config.toml
n_head = 6
norm = "rmsnorm"
positions = "rope"
rope_base = 10000.0
attn_scale = 0.177
init_std_o = 0.00682
init_std_up = 0.0431
lr = 0.011
warmup_steps = 200
steps = 3055
Each number is 200 + 40 x the weight over its row's rms, rounded and kept within 0 to 999. Layers, rows and columns count from 0. The size before them is the row's rms in percent of the matrix's.

# o: layer 4 attention output (transposed), 192x96, rms 0.0647, rows 9-18,41-50,72-82,104-114,136-145,168-177, columns 0-95
# v: layer 4 attention value, 32x96, rms 0.0873, rows 9-18, columns 0-95
o72,093,218,205,189,197,213,215,207,144,232,184,194,163,211,113,165,206,214,195,189,268,164,254,187,259,219,268,217,212,270,215,319,206,157,342,217,158,260,167,192,190,256,185,177,192,217,185,160,191,249,230,155,155,138,201,210,156,210,244,217,245,186,209,184,247,164,191,177,227,193,171,203,276,219,206,141,200,122,184,180,122,247,233,193,136,192,174,259,205,208,159,222,266,214,209,210,195
o104,104,183,162,138,158,198,178,195,122,251,183,177,195,164,242,189,172,162,182,214,204,237,195,203,171,148,150,183,115,229,276,160,243,172,221,291,217,184,239,227,169,173,202,126,213,172,161,222,233,269,156,190,222,145,157,223,238,211,135,145,180,314,186,127,158,255,186,150,222,233,198,247,224,170,193,176,249,223,208,192,185,238,138,254,186,237,233,186,258,222,234,133,136,203,194,205,204
o136,069,223,223,155,220,188,184,190,206,190,162,194,159,184,262,139,184,232,172,227,153,154,168,120,157,182,186,198,121,161,157,197,253,180,125,170,187,169,207,191,256,164,253,235,232,235,242,222,266,277,149,159,190,211,329,168,200,180,219,204,192,189,215,184,120,226,174,226,181,170,142,271,139,193,214,220,181,142,219,185,260,150,182,243,221,175,231,172,158,243,185,214,212,288,215,188,259
o168,100,261,191,178,245,209,191,190,194,140,216,129,174,212,200,190,201,171,200,224,196,188,241,175,233,142,173,181,281,180,188,150,154,186,261,137,272,168,237,221,198,195,167,210,146,151,237,192,247,149,259,218,219,145,185,171,262,219,212,224,256,160,192,240,251,128,195,135,206,207,172,187,189,237,188,295,186,267,221,204,223,252,135,202,168,128,218,112,141,249,194,248,175,183,155,264,157
v9,098,241,195,157,153,164,242,253,259,198,192,220,114,131,110,208,219,219,196,195,131,228,288,221,199,230,260,231,205,204,235,249,180,230,136,222,178,210,158,228,119,218,212,195,234,183,139,146,232,240,176,187,184,179,202,201,205,213,191,155,170,190,245,195,189,220,279,191,151,252,168,174,219,130,222,224,145,219,274,168,219,172,235,186,195,161,112,194,239,292,256,181,171,201,147,165,193
o9,095,189,173,154,229,239,193,221,132,212,270,147,191,166,255,252,156,182,183,120,184,180,243,190,167,248,171,207,229,213,126,211,201,177,222,193,241,203,266,180,220,242,249,217,190,237,191,175,137,150,188,139,109,209,214,235,215,182,263,234,207,178,186,245,214,294,206,259,231,190,179,206,211,179,162,203,181,187,151,178,229,80,235,245,205,237,271,233,234,227,154,211,259,170,232,124,154
o41,103,245,174,179,209,178,190,207,211,240,186,182,261,270,199,221,261,114,146,213,213,209,156,220,232,234,214,236,195,166,200,242,228,133,213,214,181,139,173,151,191,277,164,201,192,149,124,151,219,249,192,194,187,169,157,252,213,282,259,282,149,224,164,170,148,93,250,197,233,243,199,220,215,163,244,180,169,126,238,228,200,243,233,148,192,180,285,216,231,189,210,248,203,241,183,165,197
o73,107,159,214,194,158,212,224,232,182,225,129,228,152,215,146,147,173,212,205,254,192,243,260,125,225,162,165,129,158,195,224,207,208,213,194,120,217,177,251,207,238,145,196,185,244,260,211,205,159,211,144,246,180,153,175,235,183,148,88,165,228,189,177,191,236,221,212,197,192,164,131,196,205,193,290,219,186,212,268,228,220,193,170,174,182,181,161,196,191,128,92,130,148,173,181,134,177
o105,109,211,175,207,176,169,174,146,214,245,209,252,186,213,246,186,214,279,205,209,215,213,177,155,141,202,220,214,162,166,263,154,149,234,177,177,177,217,212,236,200,162,286,235,195,173,175,212,206,251,197,220,255,233,199,217,173,179,116,77,187,201,235,250,214,225,180,118,217,147,291,172,227,123,192,184,295,229,237,196,218,252,188,146,261,188,199,169,124,204,208,257,228,221,224,265,204
o137,105,207,215,224,168,206,219,253,223,201,211,236,163,163,155,236,211,244,205,179,206,189,181,231,267,144,242,153,202,183,155,153,157,176,234,238,227,192,207,244,184,269,259,213,247,212,177,244,248,157,253,210,238,242,132,120,210,172,248,215,128,232,239,196,243,187,229,177,183,234,176,205,175,86,206,180,207,176,116,239,234,253,219,185,276,179,124,209,187,313,249,175,188,255,189,246,209
o169,112,188,262,215,223,235,179,179,244,134,215,156,217,245,266,229,244,181,224,143,260,152,225,180,177,239,194,248,247,263,257,223,183,161,270,224,163,175,136,156,200,171,217,182,204,193,240,171,164,194,217,217,200,210,248,173,238,166,268,253,183,259,222,195,128,212,272,144,218,142,223,212,174,243,114,225,166,207,235,192,177,225,136,184,182,250,224,104,170,153,241,181,195,135,180,154,261
v10,104,173,201,213,245,244,177,225,229,251,196,159,190,236,148,295,227,230,191,276,230,158,225,233,216,241,156,170,181,221,134,236,185,241,153,271,210,141,233,207,173,171,236,223,133,208,248,225,221,192,167,168,213,254,187,257,230,184,215,228,265,214,182,170,243,214,170,269,147,187,171,267,215,249,242,190,240,236,276,136,267,208,237,232,192,221,176,235,247,220,209,166,314,257,160,177,207
o10,107,128,248,239,234,176,200,194,174,190,202,188,131,254,213,204,188,187,263,125,202,236,202,135,110,201,193,208,231,285,315,237,215,239,184,225,192,189,163,232,203,188,178,236,161,142,193,168,123,252,244,266,155,215,187,116,232,233,238,268,221,220,196,211,144,211,249,193,160,150,237,167,160,188,172,167,163,245,219,272,226,246,174,175,204,213,206,211,143,140,172,216,160,210,197,232,165
o42,089,129,155,163,220,165,256,181,243,183,222,249,232,199,214,194,187,187,211,185,192,177,172,152,268,204,296,113,200,122,246,146,214,159,276,135,174,237,193,218,171,184,210,215,209,152,226,222,214,228,225,200,280,259,196,113,205,201,252,235,177,227,133,228,224,236,190,161,164,238,154,188,243,223,207,266,158,178,181,246,170,223,102,216,218,172,189,257,126,201,146,161,212,232,183,190,169
o74,104,174,186,196,176,248,220,174,228,188,131,237,253,194,205,212,173,186,215,213,237,235,157,314,138,245,143,250,130,275,139,251,173,136,168,206,186,158,204,224,186,155,290,256,239,232,248,188,215,188,233,143,265,193,214,215,108,243,196,196,230,218,234,161,162,208,230,161,246,181,234,222,267,155,204,216,223,248,210,128,182,166,180,142,208,219,179,262,172,192,229,227,202,219,136,230,209
o106,100,215,285,202,226,220,258,210,205,180,211,314,175,246,174,225,218,266,145,148,195,244,174,158,203,216,266,253,200,152,190,188,225,170,137,213,191,162,203,203,190,186,198,211,127,198,247,197,186,104,253,230,181,272,164,209,183,147,166,184,185,287,251,224,237,219,241,229,191,226,213,191,171,299,196,209,260,209,132,200,163,208,194,161,122,156,239,211,191,227,201,207,124,135,176,212,192
o138,093,277,197,241,253,182,233,273,188,211,219,204,154,193,213,224,270,225,181,250,213,208,212,194,277,253,211,186,132,187,197,258,171,207,214,188,253,188,226,155,180,246,251,241,213,194,238,236,301,232,140,216,202,172,209,228,238,177,187,244,189,239,192,181,199,139,180,195,200,202,181,114,190,121,220,214,224,123,223,276,273,217,286,167,210,208,151,187,207,278,211,177,160,260,134,245,182
o170,104,196,131,218,225,169,157,155,197,203,209,178,169,205,115,172,180,223,255,268,202,101,234,224,262,154,231,251,252,225,200,138,229,240,158,235,219,263,142,179,214,152,256,208,183,241,135,205,180,162,145,120,217,188,190,166,190,249,201,167,149,162,209,126,188,200,190,227,162,275,179,233,216,180,220,190,177,214,230,192,250,185,245,241,245,178,260,107,239,171,229,237,212,202,233,124,191
v11,101,246,234,180,220,215,172,200,180,155,169,232,249,204,168,77,241,196,248,266,184,248,240,201,237,212,158,157,230,190,275,257,244,258,202,199,181,118,160,239,205,154,222,203,228,225,205,260,263,223,178,177,262,138,211,155,158,303,196,192,169,171,226,190,254,211,190,159,231,251,255,195,150,144,150,254,262,192,225,253,167,192,157,193,223,183,174,196,196,154,176,173,267,229,165,221,189
o11,103,234,197,252,186,231,249,158,236,186,132,156,240,251,180,264,196,209,99,226,188,274,278,187,202,229,175,158,216,148,168,245,255,182,158,207,184,182,80,119,211,219,222,259,197,246,121,200,131,208,213,198,272,216,208,250,251,191,186,182,208,191,224,226,202,163,150,210,174,223,199,186,187,262,191,165,204,240,246,225,175,196,250,200,245,151,233,267,208,189,202,237,232,116,214,201,176
o43,094,195,212,211,199,108,196,222,159,201,225,214,272,196,208,175,215,254,212,257,192,171,250,167,251,207,149,177,182,223,207,181,208,190,172,238,174,203,262,158,193,195,223,181,178,114,109,159,203,151,262,189,109,251,253,184,180,124,211,151,197,150,148,187,168,226,177,233,167,149,242,220,238,211,221,234,215,228,250,144,194,295,247,215,288,206,143,281,158,188,207,173,169,176,256,181,222
o75,093,178,210,136,196,179,105,247,163,149,206,270,233,176,202,167,174,180,231,215,145,188,238,155,243,156,225,234,240,156,214,257,264,232,170,197,79,202,162,195,223,171,194,149,108,258,212,183,187,183,159,127,161,240,184,177,294,167,184,233,175,167,209,226,195,165,300,180,178,171,200,222,236,245,263,155,211,144,177,221,227,188,167,215,272,247,200,202,208,212,175,186,208,178,234,234,177
o107,107,234,249,291,178,175,242,222,219,208,186,231,166,234,276,255,213,218,207,204,112,230,178,168,274,230,196,266,231,200,198,239,182,232,140,197,163,218,175,212,223,229,221,239,230,185,194,185,244,103,262,258,175,155,180,149,193,220,144,242,184,210,220,209,237,114,264,200,166,266,161,212,216,208,207,216,116,184,180,227,163,247,237,173,86,248,226,139,215,209,186,246,173,229,220,212,199
o139,088,159,239,225,191,235,239,181,251,234,186,236,181,167,152,236,165,245,236,186,158,229,187,146,159,139,281,155,221,228,228,237,142,199,149,217,189,187,240,210,192,233,292,202,187,208,169,188,224,156,208,186,192,178,173,139,187,189,201,168,205,171,203,277,259,137,177,93,213,167,158,219,186,126,181,143,218,118,151,276,204,240,191,177,317,203,164,174,211,251,217,180,186,197,220,258,225
o171,106,142,156,151,221,183,258,218,206,197,174,137,165,289,217,173,228,216,248,148,223,213,183,208,192,239,170,85,186,190,254,201,238,252,269,126,250,175,273,191,216,202,163,150,215,221,196,247,202,177,216,271,206,112,192,207,219,186,217,167,217,236,182,191,201,183,211,142,228,133,175,177,225,200,192,268,186,260,197,181,241,174,198,156,187,198,139,205,210,63,223,234,241,168,163,220,199
v12,089,224,248,275,249,194,114,217,216,211,131,199,200,153,192,246,227,264,173,217,157,189,199,240,143,133,164,204,190,191,176,241,229,153,239,175,217,174,192,226,218,222,148,247,206,242,239,234,185,187,159,181,192,151,114,216,173,238,160,239,211,189,126,193,203,141,243,136,130,160,173,245,144,245,150,222,238,195,152,141,212,200,223,227,294,158,188,138,140,201,209,232,161,165,193,267,241
o12,101,146,151,176,240,260,191,223,157,151,198,242,227,199,203,221,222,139,174,241,194,197,177,228,115,252,190,262,280,244,224,211,165,190,224,272,168,170,167,261,160,235,156,275,218,189,218,236,215,183,208,187,216,182,220,167,163,135,177,178,212,174,235,234,122,233,141,141,296,225,190,205,231,222,283,190,155,200,198,243,276,176,198,224,136,216,274,205,171,239,210,190,148,207,219,265,240
o44,090,252,208,194,209,195,238,216,245,129,194,174,172,216,256,235,195,213,169,190,184,185,212,217,214,252,195,195,185,205,158,249,204,174,227,143,197,301,175,144,193,228,184,228,191,224,143,182,318,161,158,183,206,178,245,193,156,185,195,198,164,131,217,213,131,175,190,200,243,257,253,127,125,165,202,191,186,147,249,180,156,197,265,204,258,125,167,304,183,177,194,117,199,209,164,264,175
o76,093,253,197,199,203,174,178,137,192,195,166,185,201,150,227,170,143,239,248,262,183,190,197,245,208,232,155,181,228,147,221,229,238,246,242,132,210,214,242,231,254,252,182,174,182,201,234,260,178,311,246,177,102,203,213,215,233,251,222,216,200,246,236,193,227,167,282,190,236,169,196,181,154,215,133,210,173,124,224,176,224,234,233,148,254,242,228,209,241,216,130,300,245,207,206,263,188
o108,097,198,196,231,189,124,143,257,249,196,223,152,243,159,190,164,177,130,150,167,204,198,262,234,216,238,191,176,208,166,88,114,200,187,225,236,245,160,170,251,245,214,159,142,132,213,189,189,154,156,202,186,237,244,114,207,245,135,246,180,181,209,203,253,244,191,229,258,155,178,224,172,187,145,153,159,237,202,163,259,149,214,202,256,233,189,150,199,154,195,260,175,191,147,168,190,226
o140,080,155,201,209,213,262,195,240,239,197,239,175,271,256,193,100,222,274,226,243,250,202,150,223,193,145,143,122,251,140,153,173,179,143,232,192,218,141,248,226,262,248,299,151,158,221,201,236,194,152,173,170,198,178,200,158,187,141,163,239,180,225,138,192,160,171,202,281,177,166,235,219,208,176,198,195,245,160,232,136,183,180,239,184,184,192,153,203,162,211,225,260,173,181,180,180,251
o172,093,240,225,139,180,247,260,195,159,218,226,248,203,189,176,145,232,187,177,228,205,198,177,160,236,141,233,207,194,207,223,193,203,220,197,199,208,230,221,208,217,138,123,189,305,160,226,282,217,185,213,186,238,194,184,218,152,205,239,208,244,215,180,178,231,212,132,154,196,282,132,202,212,122,273,221,177,210,246,266,151,172,199,218,134,186,316,198,237,197,248,134,190,232,131,147,149
v13,100,194,210,194,211,291,184,182,184,181,142,161,194,140,212,205,213,172,171,171,167,148,156,191,223,167,211,211,183,301,253,226,214,154,192,178,280,217,212,213,180,243,180,158,248,87,203,256,232,237,213,190,182,148,180,248,234,194,263,260,145,255,169,183,153,206,167,143,209,232,136,135,180,165,282,187,186,248,198,189,225,254,169,247,195,259,201,183,180,151,212,185,125,212,233,273,167
o13,112,236,180,287,247,218,185,217,221,167,160,210,276,226,268,238,120,221,163,250,245,198,168,166,153,187,275,235,221,241,150,181,205,212,253,219,210,226,260,196,237,149,182,315,140,219,221,243,227,180,162,240,184,249,202,158,248,120,225,207,180,201,200,190,263,178,246,164,183,133,149,215,287,222,226,218,191,142,137,153,260,227,193,174,237,170,180,185,167,226,229,207,200,178,200,230,204
o45,104,270,165,176,173,160,225,181,194,188,184,175,280,247,219,139,192,186,231,236,185,224,203,288,198,241,139,181,227,213,270,208,232,252,224,86,195,219,185,191,174,184,175,264,190,205,241,246,146,191,195,244,232,167,264,208,155,239,177,122,171,211,262,225,168,229,222,215,252,178,216,271,243,135,195,184,203,217,239,176,198,253,135,145,215,239,277,201,185,273,222,161,159,268,229,230,192
o77,091,241,165,171,165,165,176,227,170,206,199,208,147,141,157,180,223,204,192,195,160,182,134,205,172,160,167,219,193,256,224,197,183,231,151,143,202,197,158,214,290,245,225,173,245,196,158,200,200,191,295,201,199,258,217,206,148,166,230,236,207,222,289,252,173,179,207,280,269,250,236,167,185,145,177,118,187,247,224,255,225,177,106,207,218,243,225,160,144,251,248,207,198,270,181,248,137
o109,107,259,205,207,207,172,171,185,135,211,183,196,227,123,298,143,210,160,232,243,223,160,247,192,205,166,203,224,222,230,174,121,186,133,212,208,164,188,233,193,242,200,130,198,169,125,192,145,154,236,185,161,168,142,196,218,178,251,183,218,137,222,125,183,129,299,187,154,181,309,162,235,212,172,232,223,214,216,265,216,179,136,176,187,237,222,225,198,229,140,187,185,237,236,209,223,247
o141,106,224,253,202,151,228,185,107,194,213,189,159,162,182,184,213,169,159,136,220,178,196,196,206,210,262,163,159,214,223,212,268,231,247,169,162,226,185,230,164,191,139,124,150,186,171,218,189,195,227,246,199,153,195,238,202,197,260,203,205,168,118,152,185,196,235,216,188,184,153,208,226,181,317,162,196,178,315,276,171,167,147,93,213,162,175,207,213,259,165,141,228,168,219,245,196,196
o173,098,180,224,229,203,172,202,210,202,263,206,217,139,228,161,153,238,148,206,164,204,189,258,174,236,153,156,231,181,186,185,211,139,261,242,262,158,196,205,221,201,167,235,180,216,330,146,205,245,244,183,124,178,157,161,177,190,158,115,221,257,172,176,193,187,124,187,206,144,169,198,223,165,202,159,214,122,179,215,225,163,246,241,224,121,213,142,240,257,207,222,191,286,211,132,199,213
v14,106,203,125,147,228,219,168,264,275,205,172,193,192,155,140,215,133,165,170,219,173,198,163,228,123,151,252,150,166,185,209,262,172,196,184,176,173,211,259,189,250,282,221,136,159,181,231,201,265,165,134,196,185,206,239,158,195,276,246,234,252,232,189,207,184,152,156,233,172,177,173,227,112,184,223,211,125,200,244,203,186,159,192,224,211,226,177,229,221,171,153,250,239,204,155,162,292
o14,094,253,258,194,217,273,216,161,146,171,204,235,176,218,137,165,228,201,210,222,213,146,209,167,213,130,231,269,203,173,269,124,206,185,210,255,250,88,133,213,196,169,147,196,179,152,219,173,202,207,196,190,167,196,160,186,232,196,179,290,215,175,149,227,179,229,179,191,249,254,194,183,226,242,218,142,207,254,169,277,239,161,176,251,213,272,275,174,186,227,180,216,160,263,237,245,156
o46,098,323,174,268,280,163,144,178,210,210,188,179,151,305,214,189,155,189,130,201,186,183,216,194,248,162,234,244,217,275,190,195,221,191,217,116,201,173,201,177,119,236,171,192,197,199,233,220,196,171,180,183,206,137,191,178,154,238,200,183,199,188,204,250,280,206,255,214,172,235,274,164,270,239,182,252,195,142,162,168,214,160,252,134,222,241,158,217,181,201,221,149,229,193,255,191,217
o78,111,251,106,227,196,240,170,243,155,196,136,228,195,187,260,177,159,205,265,206,143,275,116,186,233,214,180,203,136,180,203,194,152,215,225,239,153,208,199,222,274,176,205,216,106,201,248,247,173,200,206,204,201,210,215,222,149,178,224,237,190,260,289,169,235,202,230,197,241,145,155,213,222,151,194,219,197,242,183,189,156,219,96,167,218,233,194,215,208,223,174,295,294,227,176,209,179
o110,106,285,134,257,264,137,232,226,187,207,222,213,210,214,153,206,97,216,209,162,193,255,323,203,204,178,228,191,202,277,200,235,227,157,238,175,223,221,218,151,228,171,208,231,223,228,192,194,125,227,148,252,165,184,178,224,194,221,182,185,217,187,188,193,177,208,238,106,168,248,230,222,236,193,187,214,185,199,168,124,138,275,160,183,166,159,217,214,239,189,267,149,210,180,250,134,258
o142,081,218,272,218,168,171,200,196,209,163,233,165,122,135,217,172,228,268,200,221,138,156,329,246,218,182,164,189,186,193,165,256,178,282,113,128,157,164,249,242,197,252,252,150,216,179,229,206,225,135,224,220,273,201,138,220,192,241,215,137,262,237,229,170,166,226,195,190,204,218,134,206,163,192,179,187,172,196,199,203,192,150,212,123,183,195,239,172,162,198,196,230,215,176,154,193,252
o174,105,181,133,186,177,242,147,201,190,191,205,274,194,123,236,243,263,161,198,180,243,77,165,141,213,222,171,195,186,136,179,205,201,201,297,236,213,252,113,217,193,211,225,175,282,207,93,197,180,235,177,174,115,199,202,210,228,196,218,141,223,198,145,193,151,212,175,186,196,227,215,220,176,152,241,156,185,142,274,226,235,153,186,251,229,172,243,238,197,201,183,207,175,238,185,214,199
v15,112,226,178,171,175,212,169,169,143,234,126,266,179,219,122,197,216,226,176,219,211,219,210,185,205,179,211,249,233,150,157,229,211,233,200,262,146,142,166,122,143,199,211,161,177,183,180,169,237,153,285,209,237,189,221,211,148,132,206,270,167,219,155,150,246,132,224,171,283,253,186,184,196,170,171,222,126,230,207,143,150,253,220,121,126,245,187,194,143,190,186,201,212,235,193,140,180
o15,113,202,207,221,211,170,194,145,298,204,242,214,291,112,235,206,183,129,188,188,211,241,170,196,179,90,204,281,221,259,205,149,237,165,214,192,220,198,213,215,225,175,136,224,249,169,187,199,180,195,211,236,167,136,219,158,208,212,130,167,140,129,208,254,255,177,200,216,146,159,170,217,130,202,202,162,201,165,227,218,267,262,145,170,205,190,201,241,260,218,243,251,148,150,202,204,216
o47,109,123,155,265,176,239,215,241,200,138,145,235,210,162,180,249,230,240,249,179,189,184,93,214,177,242,199,198,155,250,206,112,210,197,197,187,208,283,183,240,235,157,191,138,220,249,214,247,241,208,232,217,211,132,212,196,163,214,252,171,189,214,265,283,221,233,139,215,193,258,218,231,161,234,200,238,253,202,257,217,197,222,126,183,243,207,202,170,159,233,150,190,136,268,249,225,190
o79,118,193,228,138,152,202,155,184,266,224,180,187,202,214,188,281,138,217,172,214,192,132,186,252,98,226,159,114,226,180,153,171,190,225,155,144,205,206,227,235,264,238,113,160,208,141,174,194,267,166,183,165,233,246,182,210,213,179,164,197,252,196,177,119,137,231,215,217,231,144,258,241,179,199,167,195,179,164,259,170,204,176,187,191,243,180,129,202,302,167,176,237,213,210,226,224,217
o111,113,186,240,181,192,223,191,220,177,292,192,219,174,278,203,287,251,205,215,227,157,192,259,168,253,252,269,138,204,211,288,205,230,202,190,294,226,230,155,232,194,140,225,154,201,208,168,160,163,206,224,132,225,228,209,204,214,225,147,199,193,226,137,186,183,177,231,93,224,226,161,227,236,187,252,203,101,180,190,179,160,241,195,163,260,166,215,236,148,176,239,230,187,204,265,183,239
o143,096,225,234,218,176,206,272,263,218,189,201,152,166,183,263,220,223,220,222,226,172,210,193,70,220,106,261,214,192,189,197,217,152,186,149,213,195,234,198,167,151,183,279,243,238,109,212,169,255,201,233,255,228,193,159,188,211,204,201,189,207,207,242,215,204,185,185,194,180,243,184,244,203,150,169,195,211,158,107,232,249,224,259,209,197,251,174,123,161,269,239,211,277,281,172,238,195
o175,101,235,225,217,206,232,174,277,183,205,167,245,226,208,219,167,135,203,208,197,249,211,200,180,239,156,202,197,159,244,222,301,179,195,287,164,252,71,251,207,209,225,272,237,172,178,190,229,194,227,203,181,156,133,210,171,269,152,221,167,190,168,157,204,196,161,202,204,210,246,252,187,140,214,179,232,264,271,141,175,151,211,221,176,145,151,194,212,214,157,226,159,290,207,248,239,163
v16,110,179,152,174,204,144,145,193,253,238,202,143,221,240,163,205,224,274,212,149,173,246,260,262,181,203,230,218,216,213,156,175,230,176,217,238,216,228,236,142,126,217,141,147,146,123,121,217,161,102,183,240,208,239,188,150,185,248,187,146,170,181,255,200,201,231,151,239,205,99,195,225,172,229,198,174,311,174,241,232,205,187,134,185,232,210,223,179,176,198,209,202,214,174,229,148,209
o16,111,251,219,212,164,218,194,186,148,242,235,259,226,163,241,219,178,170,149,175,174,180,260,264,185,207,115,194,171,218,167,239,130,206,125,179,207,171,219,189,230,257,227,180,267,221,158,217,207,183,197,225,232,208,231,222,197,187,220,176,210,157,181,230,176,205,206,302,147,233,162,170,259,157,255,211,140,177,276,247,120,233,223,273,147,142,266,154,185,164,197,166,227,156,127,188,261
o48,109,263,232,198,228,215,223,131,171,207,225,236,113,178,160,209,194,220,265,176,181,172,180,224,218,195,192,243,168,227,240,253,219,244,258,184,121,100,164,227,153,194,189,120,222,163,228,156,232,222,128,214,238,142,195,197,230,247,274,160,238,221,180,240,200,164,207,276,194,194,127,203,151,164,169,228,210,125,197,222,232,160,171,170,191,197,119,188,185,290,232,172,144,206,179,218,242
o80,108,196,195,233,213,155,242,212,209,243,220,125,156,230,204,131,134,174,226,184,254,205,214,236,204,177,239,217,189,165,217,125,273,147,172,151,239,147,224,169,113,139,194,197,209,281,173,235,218,239,219,159,300,150,176,144,214,224,150,178,206,282,253,195,183,178,189,224,147,189,237,268,205,257,153,144,217,221,218,177,168,127,140,252,135,172,204,251,203,198,196,187,218,207,200,204,170
o112,091,123,96,155,131,200,248,171,135,267,265,227,163,202,131,163,220,165,181,198,206,194,219,175,156,194,239,176,194,200,216,193,231,197,201,218,169,193,261,166,167,200,193,175,188,250,246,187,161,234,182,210,253,259,167,288,140,220,165,202,181,164,127,176,161,242,231,193,203,169,185,137,133,257,118,223,201,228,225,154,184,209,138,168,155,179,228,236,215,242,126,190,148,178,204,149,246
o144,097,207,206,228,210,243,210,283,225,179,215,231,227,248,195,163,198,219,217,198,213,176,247,261,203,273,138,166,222,177,140,154,247,170,214,159,208,219,220,178,154,238,176,264,145,238,189,224,202,176,259,227,303,154,182,270,189,143,202,184,247,215,202,264,214,164,197,269,261,181,203,122,253,185,167,253,282,183,254,244,197,185,296,247,224,170,165,241,193,170,211,163,236,218,180,257,171
o176,112,180,172,212,245,201,168,244,222,119,194,169,216,131,243,151,232,223,154,275,200,218,153,162,209,171,212,181,216,160,146,154,211,162,265,202,178,271,209,194,188,203,271,153,170,201,195,203,213,170,177,159,124,113,261,214,226,201,268,212,165,142,182,137,214,169,182,126,296,254,234,194,125,160,249,199,196,147,131,201,230,223,178,172,228,230,200,111,203,197,241,196,192,175,238,218,195
v17,100,147,228,210,215,227,163,163,143,190,173,154,236,194,185,153,239,202,184,112,198,148,232,217,182,310,139,137,195,145,202,132,184,221,208,214,187,246,187,179,175,229,242,265,164,232,206,134,174,162,214,172,234,214,185,155,283,213,168,186,228,215,182,218,228,253,151,206,205,160,175,238,282,188,172,286,190,157,239,231,233,167,144,175,169,206,169,220,172,172,162,255,168,121,190,291,166
o17,099,283,182,251,163,186,209,226,193,259,175,201,217,215,242,183,176,264,70,240,161,214,111,133,157,247,204,187,194,186,203,235,175,129,165,238,137,161,236,266,140,213,166,171,188,218,178,211,243,218,187,212,195,187,195,210,180,203,176,202,246,171,172,266,213,177,213,149,173,204,247,301,165,178,135,232,160,230,186,176,175,166,267,269,256,172,190,202,220,169,270,214,238,187,235,152,200
o49,090,201,253,248,167,206,253,144,163,196,150,98,153,226,173,163,175,198,216,230,251,182,188,215,219,308,242,209,292,204,209,205,152,215,174,164,274,197,236,202,206,273,224,140,242,203,174,182,166,213,198,133,190,209,157,229,154,205,199,216,142,252,200,253,248,225,157,149,246,253,194,138,189,153,192,286,160,198,161,176,210,192,227,231,227,208,234,233,153,218,246,291,233,181,193,241,222
o81,100,227,194,248,141,223,195,236,233,223,147,206,210,231,174,206,284,214,156,169,234,197,254,202,177,202,231,214,128,90,237,144,203,186,223,204,284,165,143,206,164,207,248,226,273,245,183,239,191,205,217,227,169,189,191,193,231,177,199,211,200,179,170,195,159,227,231,123,165,169,158,273,184,285,179,161,199,209,210,125,254,204,158,322,202,252,145,234,205,266,191,262,184,226,191,170,203
o113,108,167,185,161,260,288,238,206,268,176,244,232,224,220,113,223,184,257,199,153,183,216,220,187,243,178,178,198,276,238,123,203,205,244,175,239,159,130,232,159,244,209,225,231,164,226,174,203,225,154,249,241,193,145,221,236,240,150,189,285,246,156,260,249,278,147,270,266,157,215,192,129,180,243,179,191,192,203,158,196,169,253,205,149,186,204,162,210,209,184,190,152,164,169,199,226,166
o145,099,160,202,89,213,206,208,185,220,196,252,179,236,242,181,157,151,167,125,242,195,181,151,232,257,254,255,132,221,247,174,193,292,202,216,240,174,205,177,100,198,190,254,219,168,196,198,194,204,192,188,245,242,194,166,267,170,217,215,217,203,232,184,167,195,159,213,281,223,195,203,97,168,180,250,237,257,197,197,202,237,160,222,156,192,207,206,155,209,163,175,166,156,111,245,183,112
o177,093,228,236,171,214,185,179,220,181,221,166,213,279,227,232,274,247,136,325,149,205,230,204,222,218,142,135,204,167,189,165,233,173,127,208,171,122,205,242,225,238,149,196,149,240,203,243,199,215,216,213,137,262,191,183,183,229,190,207,200,155,134,209,223,185,229,229,214,183,244,133,198,180,187,191,117,158,144,238,226,273,223,214,140,197,218,253,86,182,173,150,209,197,206,201,207,233
v18,101,221,171,171,240,194,210,178,128,188,164,105,202,212,286,171,213,167,122,261,101,210,259,173,219,127,281,212,188,201,157,202,279,167,198,261,197,164,193,239,201,155,218,233,185,274,141,166,152,203,169,201,232,164,220,145,172,237,212,164,167,178,165,219,156,149,163,286,190,194,215,251,243,216,204,193,213,224,192,207,169,217,165,197,208,231,145,247,236,164,214,258,138,206,189,147,242
o18,109,215,208,242,214,205,206,176,213,165,187,223,142,200,187,193,251,148,192,204,193,211,148,211,223,172,180,215,182,253,145,195,136,286,140,128,201,209,269,203,157,185,184,158,158,237,173,213,207,247,252,200,219,202,201,118,185,233,217,195,186,130,243,272,230,197,203,182,144,175,218,172,118,126,169,343,216,288,163,268,209,187,177,161,197,231,227,210,181,241,145,207,192,226,194,184,273
o50,098,221,172,243,200,234,220,198,200,131,173,179,181,200,146,234,186,267,148,228,238,170,295,228,173,225,179,194,202,207,143,185,178,245,168,168,131,177,247,266,210,236,215,239,178,254,223,161,284,200,190,246,257,166,133,239,216,213,219,134,212,95,217,175,175,167,233,198,193,257,123,224,194,217,159,276,227,259,187,111,201,236,159,214,167,222,170,206,180,148,214,164,258,221,242,225,246
o82,101,233,199,127,248,257,152,179,206,174,165,187,227,241,165,187,149,174,235,206,191,155,160,211,311,166,267,229,204,275,148,191,252,177,195,283,241,209,174,172,271,177,236,225,253,165,163,191,223,227,124,110,213,241,279,202,206,212,192,223,192,255,201,215,188,223,147,220,161,206,256,230,212,205,257,231,176,170,209,154,235,179,237,207,180,194,200,263,198,200,219,264,198,196,182,269,294
o114,103,194,134,253,147,151,196,276,252,156,273,205,193,209,163,212,222,193,192,181,226,226,200,164,179,229,225,183,239,181,252,239,194,179,106,147,226,263,155,185,163,298,213,165,260,226,239,196,154,221,210,184,201,130,190,173,194,241,188,116,275,179,143,212,198,244,177,242,161,212,241,307,190,263,214,126,157,242,205,213,183,211,227,170,206,211,164,141,233,209,186,270,208,172,192,213,169